From a checkpoint of a small transformer trained on Wikipedia: 9 layers, vocabulary 2048.
Each number is 500 + 50 x the weight over its row's rms, rounded and kept within 0 to 999. Layers, rows and columns count from 0. Numbers have three digits each. The size before them is the row's rms in percent of the matrix's.

# gate: layer 2 MLP gate, 768x192, rms 0.125, rows 657-723, columns 128-191
# up: layer 2 MLP up, 768x192, rms 0.125, rows 657-723, columns 128-191
# down: layer 2 MLP down (transposed), 768x192, rms 0.111, rows 657-722, columns 128-191
gate657 095:508560519467491502539519453524437438460495619606596530477526434487499489401521553437591629560531532519475501505519518438444482493535420538533481417479556554534469528518477551416496481554553574
up657 098:514504473578450456604461491510455466548516571515552508568508402464481434462535524483455610481443560570528550501537531470479509463513452542575563505500543594496441514501441498396518475492450640
down657 098:566460464458458546488499531537502554489513564467490559598560479460452556494590456467604558561427420489538414527443499477462482500475483469543470542609492513545439572470480531434476414440446506
gate658 107:533479475569575540518522493456391527482472541555527430451539470430558445487476529481411471545539471530496559532541542560459566445414487551519494522453426510491514541422586503498392556405503492
up658 111:531433497500423516584533503448543478539455435502449520599459477536524489587557534474478569469447493516449331540462475605542497568467477461525528554524484562504574542538548588514583465524531412
down658 104:421477501490499474502450424636551541504540492460545571497460469507512457450497454499542466496493490483461566549509502572471476506547508486440505521418429604624438549508539491556469492562525495
gate659 095:419486583485527485576595513431531506520595468463490383514545490476538587477487538433497524525588524471524536542505420559533467504521384557464453446519479490451584501491480521453485422592509505
up659 098:570471528516534501565487462472483451418444448470495440465491484555538626465482512508580617453527527433481433454460404511543533599505397529496517592562514516456571513549508552551589548490492489
down659 101:496491402482425438404447522466475485493484452553467583561455432515423569557443520481621505502460513453490516540530520480524545492576465456472450512542570556506444541584449474518437520470517440
gate660 096:515512491491575486496552539479411441426646529365507539484449503409564548491494554440447395510476496514563462482487436499529468606536430486510536441489452484521462612529492479464462505455498455
up660 098:524509467564595482491504612549502458457526533436523466553467399430546523539521546460494418481474500453575361567419492494544513580517498511488573467484350450453414620534453484444469493471514466
down660 101:501516528484511461423517530491555488520516565410471452487481437542485508456430514492472480482567509484479388544456448448428484536540475548426535580495473468557534506530501499554592455566507483
gate661 100:514488478532458476522481522535413567525554439481553478514470448455489495466521501500501486444507541573557506507544475476570515558507592500535496440540466545593601374466455542507480538528417544
up661 093:421515462499559419513500516533463473498528517477580460655428509511544479487530528560525537505520582441418511461437500506484459487553528477471457538496588478516539549564517478534544484496491538
down661 101:531385508546484548599450421577553537542475454474462444492487556508423576551510458402428531512359364487574553489516456539488563463481437464461542575530501567462474497524548452494527445550428524
gate662 109:479557449497463529463460443493493506493372515513411578559488520561526477536521528469429552585509469471567506554513554506585433569529542592494458501581519425401490566485480466502460567414533462
up662 112:477566489533456492543516564514389484561511485521551481487530502497469494555519524439484552445444484495539523443532593498467540543433490492527622480453442553557542445598427565490445483466531452
down662 101:617525589550374504437564457491552558478545460607426543432530533524535595491480561444438464432432441463487545476518473454549497413574513504449478385535517535448495574528498572509502487438490579
gate663 109:484437521527409503483511572483513521502435524575455414460445472423475508425532456462572494491498376477495617514445435425427430511460574539465431400444451520450392486522532474492509468538432491
up663 104:564523550519485483544515505463427572655526473531518511479530494555658481593559490539412475526564532416583467590536511552489467520426490423480549507485479580458531591460464498532533533526566372
down663 102:530532607486517473591515593426568551558550552455423481479485498418441490468506540406506480472484524402496519537529499537526521547493500553438497522530530583401588512490574454477494472475535484
gate664 087:426521546557541443535504499467508544549425568517500464495544459429479520521527469523436492488496530488564473504347555558550503534585526555442516513384454494440486521456415535501415532555467389
up664 089:583518550485507581516479557484523527512533524605570480479579565478382397481412524425487419575443544478504474645475547548524542492435518472557448423468511424444474463489416590468497500436561580
down664 094:406506541462411510578478514475521445550382528466526519530520573518477518502497487451544549540412575481487548461547559477570518435482587476458434462546413493484460527490532545456472571468468425
gate665 102:541444658560487531558534519467552420520544459499470499405603456487577498531579479470459531631547439446510459425514517557509482444404521547422514507543511544446533464480520485511579527488483429
up665 102:455511379501462434510477567527501439425488500571462559452583542508521386493497465423472501611495427494528564379549547521516451580450392555519493599445475527399498469555493520567501536544501490
down665 103:519545426555403600542524519546561437520557446538516479534450500393499505444503457457430494443493530461458484455451545574627517601380426532439562460481547503539597536466516520469555509468459572
gate666 100:563429528445453437434516464546474496544534549475539479524453494478510603531456518435565413518530515559588557454451470518526521470465362452517604457459474516505512414429522516530457600472573553
up666 096:626440479479502425446495448520565551462489505432523472482484582516547515434478564451456563515552501441593615481584459501528546457503424560543472474462548583469546474490502550453488583538543522
down666 102:648472488560504398390570449523490571519496572457535494563569539533591568603514526509560408513542503568484466539577431472571488503555462478513425526490561538509489476461452525525507575513429512
gate667 130:414575512545385501444533519624429534575391490463493496490495459561550504523572494514458600555504485470439483436529499577492460495519526566526438558449586470521590453576451489592488522497476498
up667 139:548422550438584506495481462380478457497579562524582525518439589428445493517473523508485366419500536548532435505536499429509521423483480436468532548563429534516447524362528464446578454471534444
down667 118:529512571468485473511439480475465477516500648475493487461493492503455659492536503569423549511409551601430448585572482506530469522451530447536479578585495421533475560497524542564445516491541506
gate668 103:608467477503490563537505568510407483464454478442537555469494476545427405541530530573595490543490559461482534493506508527440552485453459605489470490531513534492540469480445536524429439545500483
up668 110:449404445488517552544554444503432349462515543521450504529509501458434486527479447464384415547428539566462468490401490478447551572524454419473537470497438474539518401421500510476546540474546506
down668 108:455525446427430483464450473523388500528489610474514535560468561461474539439490452527509512500462517609430507507572485514532491481426556473541566408502525556489493514456379531529441491497465437
gate669 092:443556458617487452418520487495451506524549524524485528482485502534564529472474428509434428503464466506470592488401498632469487521378542510562402529416489467520590524552482556554460497510485474
up669 089:606487465390480636579555593533563533509504509517458458482561470492457498479527561558456514502444531611532460582541509491518434548486484484450564522532508521480494457554470508544506522458477524
down669 092:365507443483543516501475440483532508492468453604416481514463522558460494443524478513427507573633530609541526492486525492474461493526551512457429510465533438566552420571439471493549467558528536
gate670 092:551493431517509511473521537632446507531454527567480560504458502538527436549514425455530605466510475423602497537553494483462539574586443415487458483504430447469521565577474489538432480437435560
up670 094:395540457485491556495487558482514526478407464517536557594496570548492485494562429481461507524435577536392468403508450462445435457432435550483488489489558492472470535458525415537463466457536416
down670 100:507424530608572497572613508482449574548554397477640506462471498503448534494605494498474481564546531481516485604509474531524585369462482496480393496480462577502454459541457451545392544502497520
gate671 100:541497442404509491449510414520473502535560389555554535429430419482570478502515473467591501623552535490466410404420529458523485522477492503467468548521432562494460436429415505612527473602442445
up671 104:564556529534544504463456489554525502479482482554540454491489584462441499525459530581538468533531521480510502566446505561502448470471622447564501566461520570483564537552524452557454538499505604
down671 100:436538533547532514469492436529520513470561494504454498542539448495554457426486481456478495521525414444506475548518498533477435399516448616434456517493492534567578505502634427503474575677511476
gate672 101:536537427500495527507517550567453625434423559393579546525431509436475470503492565533577491487482441486501443471504529499544468552513435449523538441467517532449569411370531433456596506574501506
up672 099:533417449484512378458538495514524578518437423505413466482427549512511497455493478462474477491478519504493463515553484532427504456474494491405514428515554523521465479497536505421448593541426578
down672 102:439574459567472539428419537460486523539552486492592471461470459483483501523533565522427433567468413431529562453426497557569595524592499502485468497432488507539506482446538452560560460466587496
gate673 107:425403519458474480433601463472516490575460489536459464542483499475483546503443546438471486560529427458507511517463440458518484487505525501472504496549510384469466532494460495427597449586459451
up673 108:469431487506545519490480563470510494545514422514494454547665464525446450469495644493506482529560507439485600529497498450532508492524500421471531517571572498516472574458489514470507498563568430
down673 108:512448465547482545548500479475380468462446507445499433531537556480486504582422507472473526502521579382540438499449506467505478475423458485459504496462573533431430409519427551464457410455560516
gate674 098:520524472475542578468609432542568450356416582457473457539483517523461493533472518471489503485570580499506571494453524501521415529502480492509496457478585377473468482468502456456405447523522484
up674 098:452504467525615508482484583432569466434442523430613428523575432472455483465518475515555511435481506475466479528479585483516553486496475487401554535471480414451477539573482453503488515489430458
down674 099:440530493566460516583482492586473459548526461478608432420496558488611500512436582553510479564487535489530496557509548484567402471472533495542494472507455509449462464593509382647570451525538520
gate675 097:494575493453521501471523470528603602362516609478512539557402473498492470527347453439439450501476552458467386468504468488525524553533490544497497524521531484438578457480434575570545534519520603
up675 100:512512514547503474499531543500615508423466512455509587510435462422472447452388492443441449415526599552484484463563462513555430629481505516420462524518495471465581419492493581549538563504464487
down675 104:559415538470535518539482473505495422540505478497583423533508536473520428538505412521550567452613539563614460524551531520474568516556460464520488490465427480507392494555594378536497370529419495
gate676 096:524485480534498447524563498458483573522486601457464441489540497483529594499646467558547591442520627483495492477520496523479447466457473492533528412541541459535583471481515555476383528525539509
up676 095:470449435581544625475441473420614456522444440585548600404519465475454482390483544430494513464429438521485545521541475482527543370517566465482453489487486487438489524532531476420594510490463513
down676 099:544525524531415495462572554443575439523513503492485469476566514509497591396477594473544464436372511506520598455481491513443485551447545431507481557512520466487477504569480547527495496477538520
gate677 101:398433459509569423492472494506477535460448522430547530513541549527467519465510558522540467485510454480511489450518546529536495567472486475525497499524560605533511538453517490492441670423551479
up677 096:531525544439433547462570424413520513541503494511501440446444479551514488504392498513458418502527514504579566408512507503528528585512590523568468485481515434482362432533544472464532552500390478
down677 097:418471531485450480417495513519443472473498502470526429470402518470506538477483565579457517464476530537511517425581353493421470563358515507359561449485521490446552462497486492432442539514533468
gate678 114:489520528596465433452564500494483536472544444431479550529441558446477505438529458470560520483493547518431637462503470438446530441447462465441487424498564547487561511372481462509521459511531498
up678 116:414535510523436553511482452534567443478552526374513467530463499550519525454438492523515437498524471467601543410531474495528517445531514464391545487544517547520491513485480442539520532508497506
down678 100:525427471431479535466556542473504522432517509473492440426599418479458502505453541432357554360441526542401522488527454495465614530580468500485564413460418520467376551453520537528438492528534487
gate679 088:531429503477458538489490523629545457503524486543484360472479450514460468511454446507500415554578568470506578505500445477554549529481539432559425524515485538448499519413496449530468458542470528
up679 099:443498486511573573556599487463481573468574556487416499575554581536619531484489519422549531520467472505464541472467436591548427576456499454467458467507474461452511528472463560427665477514455481
down679 105:535460527492488425561444481507433445478451507486505445500504453435579424517443477558416484583430421504454427516550532517601491578519510584443519546519486552501544537504462419484469513444460533
gate680 101:479478459433460494561581518499531598555439521446568452564439451431474449442505531538523441507504546591470418479448448541493472521560452554630501456465431478476491573422468539485472509480555473
up680 105:549487381441501587513533553510458566436533521502584557506507400454527481439434462477471527461492443556520427425381472609436433509424498533508489568508500390520586516455418574492521558446474440
down680 095:514471533513532448507517407484461581534579506427475476581477540468514556482428571611478528471572614506460445496481409566496511521575500574570448513561559506504491597436484476496439544446570455
gate681 099:460516524448548437433538587532440565491438432543496408489490450486430503531480490471504488501506580477481537527582508472518381530463517442562517519448562493467556542549509500505513518414531462
up681 096:536464510434502453506469458467512532361536369517428481490495496440552514439523472483533530513495549543392519493506463444479394488438541530548488466517450480552508530472536496523484503507574531
down681 098:528520413522559526587453493478594495503465583518582522513530494554607474516527461566542504515579479561505512396469566568521538475550457393518464527492593481441553449446416534502548526578466527
gate682 099:396519551534460537542487420519525465588554460517513474483448488460425461536522543462420486565551392487460472504513465480575555506498465448559466447573515491586535568546569524440510524428415491
up682 099:523392424493505470431435413468400396526580384564495476500491518552407536509608515474440454473532501507476507588455506579573562441458478476466463483494490474551508589609562489521485448441479509
down682 106:439505513492567443507467528500497464471435437545501538511533548516435578538463500540554425451508492589474477460507449485618517409518514477591422513562439491569512521510469472577514415590523506
gate683 091:442453473445517468432480442552478525504488569587484474504499418479496524449439520565508518551489582493491467473503473590519458503479487563410457464527492481467516560502401506528516519544499499
up683 096:438470516435444518465455424511521511409458458521537477534618417578493490419412541527559487468449616445387457564474412545584470556421522624483482490510445465426553496431482448517485506500451496
down683 100:475491491443471468498556548510450526565451476449444552449486583534626512528515446448503507413509454407524587412443471541578459520469462511550604470480470549613417555527551591442611460511525544
gate684 099:510490595549503615500482405472452529518528440477519416476520455467454430451467495469442499573500484409544472469515513565509487533429559477587372504534496489611499590489406593498548538531492417
up684 104:399492507481468497491521525518537520538512448438466516498541435507545537577532423453529420541528545522468507514364443491474412458524500565486438532494548478476470550453461522558572465415451478
down684 104:516604537454508480492483478487531534516508481417469603511475482576467422481541493513422532485430408520528441466524472528528445543457532520467521438427491462504501565483503419484547558391473501
gate685 098:558496514463477467484586429519570554520515486413497517483468610538444574526543409473567451453480532538517561528590543589504398483497457539552525450591599419534515468527498585518522507491484513
up685 101:505575472462488428444595484542547567470535365436490471471598608435490524449490468508526528479506498577438541522531557499542444442486528473510452471514633410580488440592612567498524430482545530
down685 103:488481550412582463482503407562467495496476495545453495418472520494484469554508491484563538621465531517484470547538478525436529468467485421531506489545479484499436439523565607444514525422532507
gate686 098:387562477559558494408570468463482509504532463509398467487527536451492526577604492539460584533417489497467399462489482483545520562557535542537533575448394466498457514397449501504555517508507553
up686 098:423560495581562480467554514461497529490487547540480489411507562539520582554501518539501517510377427517463378453565542545501522454513528491457530536463414528452524424461439553502473502495530566
down686 099:455505475460467482512527468548470537568504576392473479572512436499457446526569464490589486490553669550488569494493477487525514553479571494569415440508526561555526541443533533520416494511492512
gate687 100:478606473392552533469519556512447523467443490411545564502545526478462562537474410350549572561483467493449493536517492558554504533383551498467425587516457419572518528527483614528458487490467476
up687 097:485581471369565463526510528493453485397468536398569526533542487456493599526449482419490567516469450537482575493508487546497510485383518504493434470480489416547544462566551545512515514373452554
down687 089:589531366466542559536515516396429454379462513505481522496479499454487543508456430460554525525517471499471483631448497475456574522454556490545507441491530451492415590574528525457519428495458426
gate688 111:518499476517561546572526457500485453499471424485553456594423467566582575476527471419536445537516537463474548449443538434562431479480493474535504532502527525482559457540456498509510515555525561
up688 107:514586474473417599446424489475593512399511564486465526485484539451472576468576493486420505435486413575425428534518464582491581547448467440455512432525501487506485462478566442497493558451569488
down688 091:477496507496482442504496424574480547582493604476568538417494457449520574463455498523476472397420483512434536572508483442525476561447561504526566605583459511435523454566506569469605516557569578
gate689 084:543498529505551495625458508538465480502446503412442499498509486516595515448522456581502472452474493526530459427510428564475562512465628484558554478571485477464434456597405577583545527621481522
up689 090:558517534517488577353523496446582490522551491579541505545490561471404462544532566456453470496527513441466562556575531495438417402500433536465456481531492460497492563437567456464565458384535461
down689 093:392455561527460483443534519630483603525489431479563522571526488510564421490475542437457487490483448434502581476509538463578461407509499550557439545513484501492483520481512547494468428477478467
gate690 101:442529523535504498524511550474524431511531503393614511437529551510574489500598515466504465512388439525540554485505523567531386442507487493439542471441468476540477516546507519506526513446484448
up690 104:502463496471551520503512478473393476518460534548562389490535480487526496487497493493454461520465501469511507487506469406444536508483514435441578504414484471509460520535551552440469408438559442
down690 104:484510561415462522566506572519543510493524508531502487553435430321527420469507546551577532524530575588496468494476532571568538567496410541559458519536474448474465572494462489523402453571500499
gate691 095:490554495437458523482550452531487563520487512478456506593532505496430619510573491444476481628580419524520447429402380523500527505502497490459483541444509482598461468548400582536557518438482562
up691 100:585506446449424477439556467519449347472502543613567539460447527479462488519501435480556410422447423550473602593466517439527440509452503528484490482565518502455484602449579421503473494513483501
down691 090:508486558522446543441478528425480508496456450529624600469584560442448493442462456560627494453517540550477499564459478538505507434387440489608537570483546488491486493420550570495480507420488522
gate692 093:504561505537447548527611459515550457560479457473535551507463498432474502488483462427475501460497448444456569365548458499528438526524456448435556604432508488507452559545554459596505504486369490
up692 096:505498497506659459486435463487472443514426535545493496446512430484478548517440496538544463514580489461440362585498409551484520493574509469470496540482485513566542417578450499462606568491553468
down692 102:456411434547504584516439494557545531433509504503522536486514391500468602483433519485488509456557535446530416527453523543388544607537570456541549502534523450445521582431505502468532550406692506
gate693 100:468438525529474391442563503496486478487438522430547453433480471438477617494480493583427495419448579511534575482473474523493506465499447514489487566457546446543520498528560459375419506452489418
up693 098:516399448494463597482510465445567528519503538489493452537454441447469604436487535532521503588568464380450451482429496366519580499469464533414616577520552460546457528466537445548474436460529567
down693 101:496503517528436502551494475525473518504512480575379516468528519564548450472430548548399410573527594446504469527510517407541563549520441439549547574493549457613540570543490506479495505505494493
gate694 091:464550500589464558536483509508418472481438540520502559556506473520437469496572511492584430446489515499514476490442479454536480494431463474451528490537509473522519595526477466516513546423428551
up694 093:543452447459506599513561477443466486473470519497578440403531541422569548554556508531473471542502528544497483500467469629461576565555501496559466484446514473473532507525441475495511393555506578
down694 096:519502586493626544470427401496539509546545431580473452528397582586509491494481458483486475462520539419455450530481427477487513542537470496520419455505565443494544508525540486529532474521446539
gate695 103:442477486543441536515503577536386438525551478555530472497492463589427465550539592432560627504448524490465549589478585471447585526531519491510510464515500494532520505462475479563456470440468504
up695 097:488509509495525521465412485543582472545454447547511378486597524516465536558501408502396582464552551471493465421475513539473574615556499473467528586541434486531445397504562556456481467488606473
down695 098:511484587580499553515563587520512479523545428388588391419528503488484488562439479540509537452446424513525455536507528581436553517463461475456509492521439467563569424461499530501476558542511515
gate696 099:483477543596546477487422470515610475495566529552540531468501453526526511469518503574497527630467496533534480521468409564523504407485562474532539506514496429463457439505471516524434481504545565
up696 096:534488491456587570525544526438473496473461444493521530496486511451458444559550522430499493378520528474415582560591492496524514567531434509532414559514494524478596599507608470524537466521454555
down696 098:448520541474451524472536464587522496509440505489547488491467485540521499462503523519527509538506589499529425510481643523490506524516406470499447574437526501452551466531564440451411536495446452
gate697 091:517476530472484497519589494520557513429390459451486569491517510478481553477570517451466608502491446492401603453417517522548550563556457410452590465520481493524517470525467457476457539499477509
up697 083:496482553386491585483585470535482419409406465436469518441473517426542465402554483554459568521502412463463597498540473449487512481453506470466536477451527502485500487478463501455446503467485522
down697 091:518565566551499507515470468497493477536436485417499532512464523519512485487511499490450555583461496428479589435489541491396475537573459510464526540476577495552513396484425504553410462513556467
gate698 098:434557571529447515466464496556504507484476540535511498394592541552588440498451459550453472494511575529552456416431537407502526346498493558535446455475561547588428512479531505472392419450553517
up698 097:474428459482602455530564493534449489549534453594535488479513469513492553576495505505507543515559588476420503577573452558568478463476571495420503535457436476494457575481466490473594498429428413
down698 099:470526508382483589481533491474529474486482460535607563479383529486495477496477487500564531389499489462557516552484474478412488583541500526515532509514441495459475427510433514500535534670400497
gate699 103:480534500539510523480517584495473537574482512617447614508496508460557567485489467556517638497436548560624505556450450439484543444445507539495486490460531539527452552422494507356552392440543484
up699 097:507464486477539512481504571497556545463489495570490571537556466471409395539489447488439529461495416490549567491534405509526436460555454513507490485440514435492482572429549459499503466419501492
down699 096:562464468606456513546464544397483458509567429568520520438548540407425522442504466509477614491511487532520455424464489510479458444492505521494505537576503514555609518433549436457506492449539497
gate700 095:487528551478529502442489548492450510516548550495473477508453456553575552450674505411522594484414565466428535544543463586473533467453611436538598485403537538480493489590441571571475519551499537
up700 096:424468491540475522526537518555487521459497512456485576571527421553480513435493504555579449523481592548464489537456501554487482575572488587519488598429505467485486566497490406465441497358549625
down700 101:552483491372547583546406566553444568481588557505417440490483617537414503519464533442501486464465476487475468469414497367452558471519429448533478498538514516470485492472499511504571439507438447
gate701 094:554469453422558464437578431531526552468429482515591415505503463510509496463473503487486542552421622546461483519447454556500430473521508529455503477556680517581483485472556613542497469578410545
up701 090:361554528553418498395446601508530470414630535426501552518489474533440583471543543467512518479490496473495513517565511469557502459570474421529535557440510452389434428496453368518488473545486468
down701 096:475579542568496503477525480522547465525427515467511586458482610448579554588427450552501520534579488456574584554480565434484567531413537560513478430420457498393498521494404444484482568464560526
gate702 100:505487526473534489471529496462575588440450636466504521402549460448488451522536502490574530451462545428505546457596602405518497520528468459638474431542557454441533495529446511508613548558525509
up702 099:534535502493533497522530529505491569477483629436477522442446473494495499558529463496534527490447577484525531463554555497541486525529455418560456336574482416430556571521546514565600586496470509
down702 095:588527481460427493583548530515465440479445489504475512533463516474573503468431540497556456507590466506419525527413462487515469443519524483479629458454481575518553474493526513527431451431464499
gate703 094:503526480572585484529548470585470457459510491417487426521526421499499490559495448479548585567626567470557460470459554477474542493498582461425435544488493456508556366500484512482521532515558487
up703 088:552458516514437540501509541465478522513605450513511579466401525530502469601471594556481483471489491551449586471535473494484502554471462517507532481433466447492433488552511507563440446496504515
down703 093:481514498556446528493521422462520431502537467528568499483489514434503518528492458486478461478527598470534419579472395480476549544439522510489478417516422457469614420449495544421428478520474431
gate704 096:486448531525432458559490491546553463494539476595567460487542467514545380501496503507473562461452494462447557466466545545458476569453628492382473502581538503417491432503555599469529551488495613
up704 094:533430449499600545522561450510516485497511473445519503594412522444529613494488509523500416528566469562471491622512409571540507450480487506533550448438526471588541591585514497547400449488478424
down704 100:475451455456515479476485434514415500525520473360420485520399508434487536455463515545554450534568497414490458527533437480546533509377419451605506480453447492506546508470551501539465518570472513
gate705 105:480399501537577396581515445490533511481476473473557473476543439562512569513539541477594516523457445460478331487523476483430520471507513406507474545472538522487501527460505597565466504473510502
up705 111:514473567391466523438474480447409500528506505513483450407462522405482408488505505513499514483416493468574550530586575603512561507555546476560515491452518423549540525483456467543530446470487498
down705 100:455547413559478578510410448544429484515507468443497546446456500528435521444499504451428504494468477518489382550502514534465563498571428384422413536480526585547534514615538548556507568470533437
gate706 091:416517488486594524512514496479505514600519571493519515531541499426469534539545455470488475524444416363480553504603505507537514556493445521480498488455548571480475434504483535566510585507512520
up706 092:394447533537525527467503500554539553515532465495515515582573499466502495530466456338437507527521475406488431358504541521494527515500508567487418484559557541434579469492451513577523561519535499
down706 096:456521491506541523635581605571577568456489462602484519462450516484541531484484417560511495487523504516444532499468507483546441456486508520517544527544518535410498407414543423443462509542524501
gate707 103:466529449469514481536414538500585511443425529555505447429347529463459460419523503445507491515498480475540481465496480532426515425494554465578501534487464584492501455474504484512454553544494594
up707 108:432572529516523511449460471547562457424408554581475423441581456525456548450520523543481559513526456548465559533601531590485526498484578491495511472476319589450547543467444548495512504579530576
down707 095:525443452503464525448508567493458484538535544448502565595495478474452528546474568532533537406475484587511528507406495393485539458497461502449516404468582445510541541494517503424426568477473480
gate708 106:479526481412568528490513496466551565434485439489456471449492564432462513514531517436362446548588422544579542540583458426469574546440511580511403454471531429491482551471481488493487498500460430
up708 107:555623499524454513511504432482456510499485424519483521480449447485457522523549515570437443531458551511584550651486425504521512499503505500460468475502507499475416522477480460536479465426518360
down708 101:538495556470515513528525425459480487419516489506472531441474565577546456494455437468474481492556482516480519446592444544595441485428513494512499428529524521542554503449533512516460506491451581
gate709 092:547532528461454465475461560494531552455472387517466529534441407499430436381497477502556487533459574505484499428414458427600493424537560485488549539409466442426484497438514453448538558442407463
up709 088:463544534506474499510555536428586534507521435534505570520533509452501430433448466485612572571443541455474359480543509474543560422539396531497577533411421458547470532505514531457484534407436462
down709 096:491486491417550577509503468545528448516502556444497469525411551500545470609448529460533597497462489529512473508580527574487503541471551588414478459529486533520461510487497579467490582469539494
gate710 097:462497455500505459549482388483572505465466444499488458518571502534567509463375515549450535439498390482525642464533482451511558514593509428427454472481612494479444476470597368401488496515553492
up710 105:496423520554433535556547480423545502529404469467488501518472423441546589433582436534541492568464389526571588492551563459529537357501466428558457390411486485570503480431486457437489527493463420
down710 104:501501495505522514500415473574435556549568553454458613469482409506517481489554514466402500554498498538575554457466488531448520554550440512458416469540490472527567541445603402491459622469531484
gate711 107:497490445521505520547515508550395549513492515508419442445458527499500555561585508567398477444484616466550535487484509443557479549488492512433457499459473522521493448550417481515494465551531497
up711 103:504601585496499573487481504447500454502585473596465592498526534605531479456539520463504552618510461559433486486487467615390539487550497412555432536519530542507428481458537477524460486418470445
down711 096:464433483641427515549410500535508536427444489455521501519462526517469484519478420527465496474434543446486397498523505664565476522567473554501449496461507464389505476501511461455459483451530428
gate712 099:513447508539508495442481502511477536520563471452471551472545552542416428515501447455469542569405522538547448543534605504564471498535547595594476452520334460483515432505449528500588595510500354
up712 092:591515474498570535548547384613486463457402461507450476477500549466478541504469481549576510471541618582563411492471498566517522526453459401589509497492634476446551473585432474502446439484543708
down712 101:562470511482512455506550516560539512526502416475473540475409509519498517500550516485518459524600560434487513491492435474436518493496514363497427446447462533441465520517488564627489499551553563
gate713 099:532484418545520485507536483508402499473508505440507504551501467508507524520492531557486523545565482550510506497487560513443494537546470492551575521466527463536511562522541508471586514480492497
up713 110:461568435513571515541543466459496545474486443552539527515507516533493504547416524447507591467409488503460504442477504583461527595433530547444640517538439532507576564465466543520502502596452558
down713 104:460577531467488461501473595438519578471554510448428406502523547467448472510511536413563495592527499498476565414347479486402525441501498443572484443607538453481532558504504462482462553370486441
gate714 106:498500515488485482580447485459534635523475494490460486414467490533473491539447495456551520504497534489530526471542555524503454500557410487573513533497524548598610581478430526526474502439477555
up714 106:526500466501525452508429447603566581493467442486500473440460429529525505600501507460576527474476555506500455556562509566522566468559449492644440589499415523545511435442475554535478410441505524
down714 102:492554407531501493490416568484500442459456466498547482437498493558426408385521471474502558530643556490409398631476541463528515539577523511444522512465508543467541468436551459551467487461523494
gate715 111:564418424514615412503524498519486548571588441554466520422527419541543492501559519427420616505492513497390471500510441505576443449436447501465472523443502505514615518517572523427511398510506551
up715 111:441432488489472510487489493432539544386435509393466424529436508493535506496532494540534446575483536532500574395438531415427478426509520509446629464613468476416497504465490536557493529579452451
down715 106:500456473492458477608610486460541474575523498420573452510508488539468469437523503464434475502443483517465558427495530439418458441469468538564529560572572477493542518504444552468607565567544537
gate716 097:568480551490597595494469543512515586448498406438449468608448487487507473517497522503448489614551474551531512463484409495498445388467540514475480423485470506515497481552534463501449415617485470
up716 097:521505473474496484524454468487563493427512471476353613455480541466495487471426572500572583518482546466452488590524432428504530495461480583485506570427503486454446494479479472472511598489572548
down716 101:496479503604439507512507456471451543585538510547489541527495534479499530410503347500471399482546476521575490478445548539507477466436524622590536477423460543490457494483523495433430464506451531
gate717 098:510551421492482516498477524582465552520494486399484506561466524517509502475509545467519445520600454471455506497510465421584422503435496554523456515429556547433558457519521581440507483601434491
up717 097:342504489512567483477473481481407503420427424471548563593473579473471508473514455543507540493563550494571498498555456576525455573543373479466533453586469440498477493475558562524460434464473469
down717 100:461542509423384522417446516495474485487514536536493559532502524551592505564524476486449425458513465508419452526340554523521523467449571441546495511455505409487525513539536474507552513507508474
gate718 097:429477466434545487534525462572471498578497526498518486465499521459500513442542496478583534497514448559546471523533530451573399546493440528466618530464526475509496515513403553435535454455430523
up718 100:423540494557540428476464505538525555456533482447613474510477537443497432419530531545524521527473560437472529507476410519504608443464513520479427577514474552474471532455625385502459616479481496
down718 103:531537449504546427528549518544549468444493482525499483467462554508452433510542390524515415518468554502414430473480403452511497537490428516564458545415547501524510439397488477473496481599478493
gate719 096:483474540462534437409608517507501466461483564471569444492485414525439514507507443506473452524493522514533539576536467527493529514586482496546433473362483428525474502567484549498498443411515475
up719 102:459585554536471445484488576453458514570512507458454523485524456395531473509536542564424505473551456484431551447535581464457499500498444569468574498472525391403563509488567458486441514475530510
down719 101:451471457451504455515502467545559489401467444401459504498478600515519499501514453564453544471519506414462505603498452470485552573485557527524573441501503520466485540479515512505422479403547529
gate720 099:374498515527556515467529525450531504536618469559514521505538528513541596463502472349488493515535468577542430522490584479540458482427436641467464438465536543500457560457448522511502591450598424
up720 088:518595462361457506446423505533483495456498520557470512512520578549522491473428504568576589546445477521529557492509456417432459451529470458439499451534497514449465554492515579653495474513555468
down720 095:449536543448444516561526532482510514515415518474513481532480525379602503538487499500515466454541501532506565481497466542436495498456458421477522520531554442427545466544502415562619513407548419
gate721 092:551505596512476537481554599436493434576457389544519431533551521463505539540442598399401437479515571543518516532490481494487596467579464422502454484502490521570418496502561451515498516480548577
up721 100:471491553573550519513467544542468482536506553470496479464477405517413547485492607518422506488459449482529482553531529440433474450568599458532520568486517468440579523518456387538468559406489449
down721 104:595495572493572550441475445490541452467561583515484501409472494513431483478462500595549454512396448522419474530455472492531540519540533546628560498523498565564587499448373594529448500449463411
gate722 103:516469502607510531470516501543522499447506490486483502475442518490456565454572454421429506529346500470505488541510591480512486465502467443506392482507503427435483468505628539476538461461502493
up722 104:613438540537525475459479569497403585598416406542487530494377481479483478495514416440464557466482476506484518484554436536452561567465502480476535469477469449533516506453467477495456564476487553
down722 110:555367498549546442491568512468443506452482467471445533516487436393456466483476563628469554513445587484465514529429463418472518549479497500441505426364431520433531511532365538514555454438509533
gate723 098:392503554503495482490485495495428570520546530600607494573541539485409487572468513519512525523546526483563580539541485462572492578474471411369462490554511562524508504495548462437471507497486484
up723 100:499421478512559430548427536566614518521526541520579532559531430558569503479475507454576526428539420487510473471532509544419493486542543501536525480388490557558474506550493557527433447496588552